From a checkpoint of a small transformer trained on Wikipedia: tied embeddings.
Each number is 200 + 20 x the weight over its row's rms, rounded and kept within 0 to 999. Layers, rows and columns count from 0. The size before them is the row's rms in percent of the matrix's.

# layer 8 MLP up, 512x192, rms 0.184, rows 430-446, columns 0-63
104,198,227,191,192,216,165,186,162,192,207,178,177,186,214,156,248,208,214,198,215,187,195,194,216,216,186,198,215,199,212,204,197,180,173,178,187,217,191,197,194,188,228,199,233,210,214,196,243,216,212,202,233,203,194,182,176,182,166,212,216,224,205,192,215
096,192,204,198,225,232,217,163,179,170,181,183,190,205,232,155,196,173,243,188,177,161,219,203,203,189,183,190,241,181,185,190,186,219,187,208,194,209,218,206,206,189,218,194,197,233,218,204,205,186,209,196,191,193,212,235,180,177,203,216,186,191,152,177,174
089,214,198,186,177,228,189,190,179,182,211,225,208,208,205,197,223,188,194,202,190,184,206,174,193,209,210,179,201,204,188,175,184,191,182,209,191,204,218,206,191,184,197,225,188,219,197,185,205,193,188,192,207,235,208,192,209,227,216,195,166,165,181,207,200
096,178,176,195,222,205,190,222,208,187,209,202,195,182,220,164,172,208,233,207,166,235,163,202,240,185,181,181,217,226,191,206,183,217,229,206,190,193,195,191,225,233,175,192,199,187,215,234,204,193,180,225,209,219,202,186,235,211,160,181,227,200,190,214,202
095,198,207,173,170,204,214,226,222,183,187,233,183,215,200,207,200,216,205,256,230,223,209,203,196,185,201,219,232,188,183,196,218,177,218,229,223,203,163,180,173,247,194,199,186,176,198,205,199,212,216,171,228,235,211,206,213,188,210,201,191,214,202,198,193
096,217,155,224,238,233,167,178,196,196,217,238,178,203,186,183,192,210,173,217,177,191,172,194,211,210,177,198,217,185,193,219,211,202,196,225,194,240,214,203,204,182,177,158,199,235,227,204,250,216,185,204,177,196,222,169,164,182,169,196,197,186,206,239,197
096,182,204,178,201,187,196,218,204,173,194,216,167,196,223,177,214,165,197,213,204,212,203,194,223,209,224,213,183,200,178,209,239,166,186,222,215,202,192,190,169,214,234,170,222,253,168,212,215,219,203,200,165,173,186,219,219,198,184,183,231,196,196,217,192
106,186,195,157,221,178,192,238,194,240,211,211,204,196,217,174,195,210,209,188,199,223,185,197,214,166,226,202,169,187,179,187,210,162,168,162,234,188,188,220,180,186,198,197,192,187,217,194,203,222,186,233,212,206,197,201,199,203,178,183,209,219,176,204,234
094,217,180,231,230,236,185,177,201,190,197,212,174,216,146,224,198,198,232,195,207,180,237,178,199,231,173,202,222,185,216,189,220,205,215,213,192,182,183,164,229,215,220,197,190,211,189,193,180,214,216,173,144,219,178,197,194,193,224,206,186,195,208,221,229
134,181,233,169,218,188,200,187,209,183,180,210,195,232,193,208,209,182,220,182,243,208,181,193,211,188,169,237,207,213,241,199,223,193,129,194,220,212,229,207,209,210,222,209,240,228,186,218,164,192,182,166,192,217,230,201,194,193,220,184,179,178,206,211,140
109,241,231,220,214,233,209,221,207,188,207,221,194,173,215,169,185,184,176,162,184,216,229,229,198,220,216,223,210,172,218,182,211,233,181,188,188,219,195,220,246,190,214,203,229,184,236,203,201,210,185,203,205,146,215,167,216,208,193,170,199,218,202,198,184
088,213,180,180,195,202,214,206,215,167,233,215,188,196,174,179,194,230,224,234,174,181,185,232,243,201,222,192,202,198,185,215,202,206,187,229,196,204,219,197,244,239,185,188,212,161,193,206,223,218,178,216,240,202,208,222,221,223,210,196,177,216,198,209,188
092,204,238,211,190,223,183,198,175,162,194,183,172,204,177,217,204,170,206,215,204,248,226,181,214,205,174,187,214,247,191,168,207,251,210,211,197,164,227,207,185,178,204,208,207,204,235,181,166,173,177,213,235,155,244,206,188,202,230,225,205,198,221,197,197
098,167,184,165,234,179,250,216,150,179,196,201,220,189,242,188,208,175,211,205,171,219,183,192,229,226,199,186,220,201,235,215,196,210,159,191,168,206,192,207,201,160,188,202,179,184,214,193,204,171,201,182,224,220,206,173,200,231,183,193,210,183,209,214,190
106,221,195,211,213,227,201,184,187,214,181,227,177,193,187,177,216,190,223,207,192,214,178,195,210,158,200,154,171,180,178,218,189,248,243,195,178,228,226,186,223,225,194,189,212,190,233,208,232,192,199,195,177,175,183,199,208,198,190,201,185,209,206,219,233
094,167,133,171,214,160,189,220,230,207,202,192,171,168,203,225,235,201,200,180,178,153,208,219,204,193,170,195,173,163,188,208,174,178,201,234,182,227,211,205,201,208,197,205,206,201,223,182,212,207,147,239,183,170,186,231,204,199,187,206,177,212,229,205,170
112,158,206,197,189,215,224,193,234,200,204,206,202,218,186,221,179,219,197,200,188,208,199,188,219,218,196,225,210,200,201,212,257,187,191,174,182,211,203,202,194,223,213,207,220,219,216,182,235,193,217,193,192,204,195,216,204,212,213,180,256,162,174,191,188
# layer 8 MLP down (transposed), 512x192, rms 0.173, rows 430-446, columns 0-63
106,212,211,178,210,181,194,211,182,211,196,190,199,219,186,196,237,175,172,171,210,169,177,174,193,207,193,189,227,199,192,199,250,217,202,183,190,187,221,225,184,193,213,190,161,203,207,221,241,231,235,180,217,227,197,190,198,187,208,175,230,182,186,176,223
099,209,217,226,202,213,191,183,193,195,173,171,224,219,189,236,191,175,196,211,193,200,197,233,135,217,221,216,208,191,178,186,206,209,192,223,169,176,211,195,184,193,194,238,197,182,203,164,209,204,173,195,217,206,178,201,192,229,203,202,213,178,178,192,198
093,192,218,185,180,192,218,220,193,211,193,186,182,184,215,161,187,223,199,241,212,179,163,209,190,187,214,181,187,255,199,161,211,179,200,192,218,202,201,244,176,179,178,210,149,176,234,198,198,196,187,215,213,185,179,178,213,207,211,195,207,208,230,201,207
106,203,212,209,225,206,192,187,196,188,208,203,190,217,209,211,188,197,193,222,174,165,234,212,204,199,194,186,208,215,183,187,228,228,208,183,198,182,200,181,213,233,186,211,239,210,208,158,177,232,211,197,194,173,193,217,195,206,201,220,169,167,195,202,225
096,182,184,195,221,189,210,230,209,217,190,207,200,245,183,193,221,206,202,190,220,192,214,209,175,242,185,223,177,242,219,172,191,206,211,164,208,205,198,187,213,204,215,190,209,171,185,208,194,218,162,188,195,192,174,169,179,179,254,219,204,194,184,187,206
101,200,209,199,187,213,215,216,190,185,211,217,201,223,206,210,196,207,210,187,186,220,171,204,223,190,192,209,239,172,188,195,182,185,194,201,184,174,216,197,211,178,244,225,186,211,212,190,214,176,198,204,175,211,220,209,248,216,222,228,232,221,181,200,201
098,172,149,239,196,186,186,185,219,215,202,167,218,186,169,204,247,169,211,214,191,193,183,178,195,185,197,235,205,203,192,259,212,212,202,209,177,175,216,217,207,163,220,215,205,206,208,181,189,186,157,183,195,171,192,186,169,208,212,188,244,202,205,218,182
099,200,187,168,182,196,184,207,193,189,170,192,220,170,203,221,198,216,181,202,236,174,199,192,187,201,188,195,215,234,187,216,207,213,200,193,192,232,208,206,245,208,193,184,181,196,199,224,190,192,220,174,190,224,221,179,182,209,184,215,228,177,204,185,188
097,229,199,215,220,190,152,219,213,203,209,197,215,188,193,209,222,196,182,188,165,215,199,222,190,163,181,200,196,179,179,183,178,184,193,188,215,196,197,169,181,247,201,224,179,206,196,174,239,178,187,207,194,197,197,170,182,200,153,174,233,207,211,214,170
096,191,183,232,148,244,193,160,206,221,191,211,199,230,209,200,199,194,225,186,193,215,185,194,205,207,180,178,200,196,201,188,221,188,195,238,192,176,210,169,204,159,211,201,182,202,203,208,216,207,211,227,178,164,188,213,221,205,209,210,208,211,224,221,178
102,195,190,181,207,185,221,233,183,212,186,205,200,175,229,172,181,216,191,203,213,203,234,206,231,191,176,229,217,181,191,181,213,184,210,184,163,200,224,207,186,185,193,178,237,175,210,177,150,194,194,184,182,188,199,211,209,197,200,174,179,236,198,170,221
097,217,207,227,188,221,175,176,187,202,197,200,216,208,201,213,181,156,187,197,165,219,216,201,209,182,212,184,227,204,214,196,182,201,181,221,198,181,212,214,175,219,224,197,201,201,251,205,212,177,216,202,219,187,213,215,227,194,203,165,181,218,191,233,188
101,234,204,227,215,208,189,209,224,183,228,197,180,180,233,179,247,179,205,178,244,196,197,181,208,177,212,198,199,187,218,217,239,207,219,223,176,194,209,212,220,178,204,215,209,191,219,180,189,204,206,182,207,217,208,219,236,171,170,209,199,224,198,190,219
099,199,163,198,226,156,197,227,199,216,219,220,212,235,164,187,185,195,216,197,172,204,195,179,236,203,180,192,203,187,200,195,197,219,216,183,193,216,204,208,212,219,195,213,199,244,182,221,231,174,209,170,206,194,181,205,210,211,172,233,208,187,184,206,228
109,184,186,203,246,220,226,206,206,183,206,212,191,198,249,201,159,197,208,198,214,160,187,172,201,193,213,175,199,197,169,216,200,222,200,206,197,167,180,199,182,178,196,206,186,241,174,175,205,201,205,202,202,187,216,202,216,187,189,191,193,181,195,210,191
100,219,192,207,201,193,231,240,222,228,205,203,246,193,217,221,230,214,198,198,188,209,229,205,220,227,207,206,197,181,246,190,177,210,175,211,186,169,170,219,200,208,184,235,209,190,214,206,164,200,233,189,209,193,198,209,194,185,199,205,201,189,199,194,200
101,196,191,183,188,164,227,207,204,188,162,185,200,175,175,237,174,182,205,197,193,207,170,220,218,194,188,215,232,211,191,218,200,231,217,213,195,171,181,171,206,182,210,204,161,189,200,225,182,198,198,169,195,176,207,240,213,214,198,177,180,250,210,211,221
# layer 8 MLP gate, 512x192, rms 0.176, rows 431-447, columns 0-63
097,198,156,231,212,178,193,209,255,194,202,206,221,198,203,220,217,204,220,199,179,197,209,205,188,217,228,209,218,234,231,155,221,206,177,192,200,193,219,185,182,188,214,198,188,217,204,209,208,163,174,219,214,205,196,199,188,202,202,170,192,185,209,240,211
091,203,187,255,166,215,216,210,217,200,216,172,208,215,215,196,203,218,174,187,154,192,209,215,178,175,208,164,207,156,215,230,195,209,203,160,200,216,204,213,170,223,182,246,201,237,199,183,194,202,239,211,206,186,164,209,196,187,203,205,221,217,197,198,195
097,183,237,187,233,221,204,216,236,191,196,160,211,216,192,200,226,202,218,227,212,217,203,178,195,222,203,206,206,168,195,205,203,190,178,204,225,206,221,179,199,234,193,207,190,187,230,189,206,243,210,191,197,187,171,199,208,174,217,198,199,201,227,225,155
097,225,194,235,185,204,227,193,185,223,167,196,196,199,216,199,225,161,198,197,199,156,142,183,218,172,175,211,190,195,206,195,187,181,213,196,184,193,168,202,228,154,227,200,216,225,220,192,186,201,198,200,190,223,154,170,203,216,196,147,208,206,207,208,177
104,209,206,232,163,201,195,210,206,188,187,215,175,220,209,200,186,171,150,220,198,206,202,208,189,221,193,193,194,205,174,196,192,215,200,209,216,194,168,213,234,221,191,186,199,203,208,183,238,202,170,207,214,228,191,212,211,221,173,179,213,182,210,179,236
095,213,180,226,172,192,186,193,197,184,192,206,190,213,196,200,197,192,225,187,162,190,236,199,207,178,206,177,193,209,205,161,205,186,204,192,185,209,194,231,195,180,237,167,170,182,235,213,161,200,219,193,194,198,202,199,187,215,212,212,200,211,234,193,171
098,225,231,201,193,206,196,199,229,234,236,213,208,194,178,228,208,205,213,187,187,227,193,188,197,244,155,171,169,204,220,187,171,190,218,187,199,222,212,192,191,180,187,209,180,206,204,208,187,217,211,230,204,203,179,194,222,184,203,210,218,188,198,259,170
098,223,202,181,187,211,193,171,214,198,221,205,207,192,172,207,219,172,205,213,186,169,198,205,197,213,213,208,196,217,141,174,187,203,182,186,213,204,226,203,200,221,198,194,174,191,182,188,168,205,209,218,189,222,196,178,203,181,199,209,227,196,190,184,196
130,210,198,192,204,195,200,211,168,184,227,185,195,161,169,203,192,174,188,206,189,225,225,204,197,223,207,186,190,208,191,167,186,228,188,207,176,239,172,202,192,197,193,243,219,185,199,208,199,235,189,188,199,227,206,219,192,198,169,208,199,177,191,162,222
107,194,174,167,169,209,208,224,196,191,198,199,196,206,175,235,193,197,171,237,175,163,185,195,159,176,188,170,218,231,178,215,181,214,227,213,200,182,190,163,167,210,201,211,162,216,156,189,188,185,209,212,226,193,188,202,202,232,176,202,176,176,197,200,193
092,183,168,221,193,191,214,168,198,188,204,212,208,221,199,202,198,218,214,214,183,184,231,216,218,205,189,191,221,184,208,156,186,179,200,209,200,188,200,186,161,198,191,197,191,211,198,183,241,181,207,188,214,205,195,210,208,218,206,194,226,197,183,209,198
093,211,181,199,164,205,206,210,213,215,183,192,219,192,201,189,221,189,226,168,215,212,180,185,183,185,171,199,161,210,203,223,193,181,163,171,199,217,191,178,187,191,189,195,186,192,215,236,220,217,186,203,171,178,200,172,218,197,194,175,194,221,230,211,211
100,222,185,182,223,186,219,190,194,212,193,206,193,205,188,213,185,170,240,192,229,215,199,208,227,207,204,156,216,214,179,207,199,167,209,201,229,211,221,207,172,191,196,211,209,157,208,211,199,190,232,171,157,203,165,196,210,202,182,205,186,165,185,157,194
096,203,206,219,173,233,202,203,208,191,241,172,183,142,178,192,184,190,224,185,208,200,192,183,185,203,200,200,196,231,224,207,194,180,163,198,194,183,223,199,164,219,195,180,186,228,179,183,172,227,228,191,167,199,211,206,183,188,199,209,211,221,168,205,177
094,229,206,177,203,219,169,164,190,217,187,210,209,184,185,173,209,214,212,192,219,229,186,234,187,166,193,169,183,179,187,190,215,209,220,204,230,225,211,178,201,182,210,230,184,177,184,230,219,187,187,190,193,181,203,196,207,199,184,170,210,190,172,201,170
110,184,176,234,184,209,161,244,207,221,185,209,170,160,243,191,211,177,195,232,195,207,188,208,188,213,123,196,222,195,240,203,158,191,194,185,184,190,226,211,196,199,179,196,194,181,185,215,172,195,165,215,218,190,229,211,220,247,210,176,199,230,179,187,216
103,186,209,197,202,227,191,195,202,240,219,216,192,223,168,197,174,199,173,168,188,209,188,233,237,212,208,197,180,186,203,233,178,199,205,191,239,198,205,172,238,202,168,215,176,216,230,209,219,187,172,206,212,196,223,192,182,222,230,204,184,228,177,197,246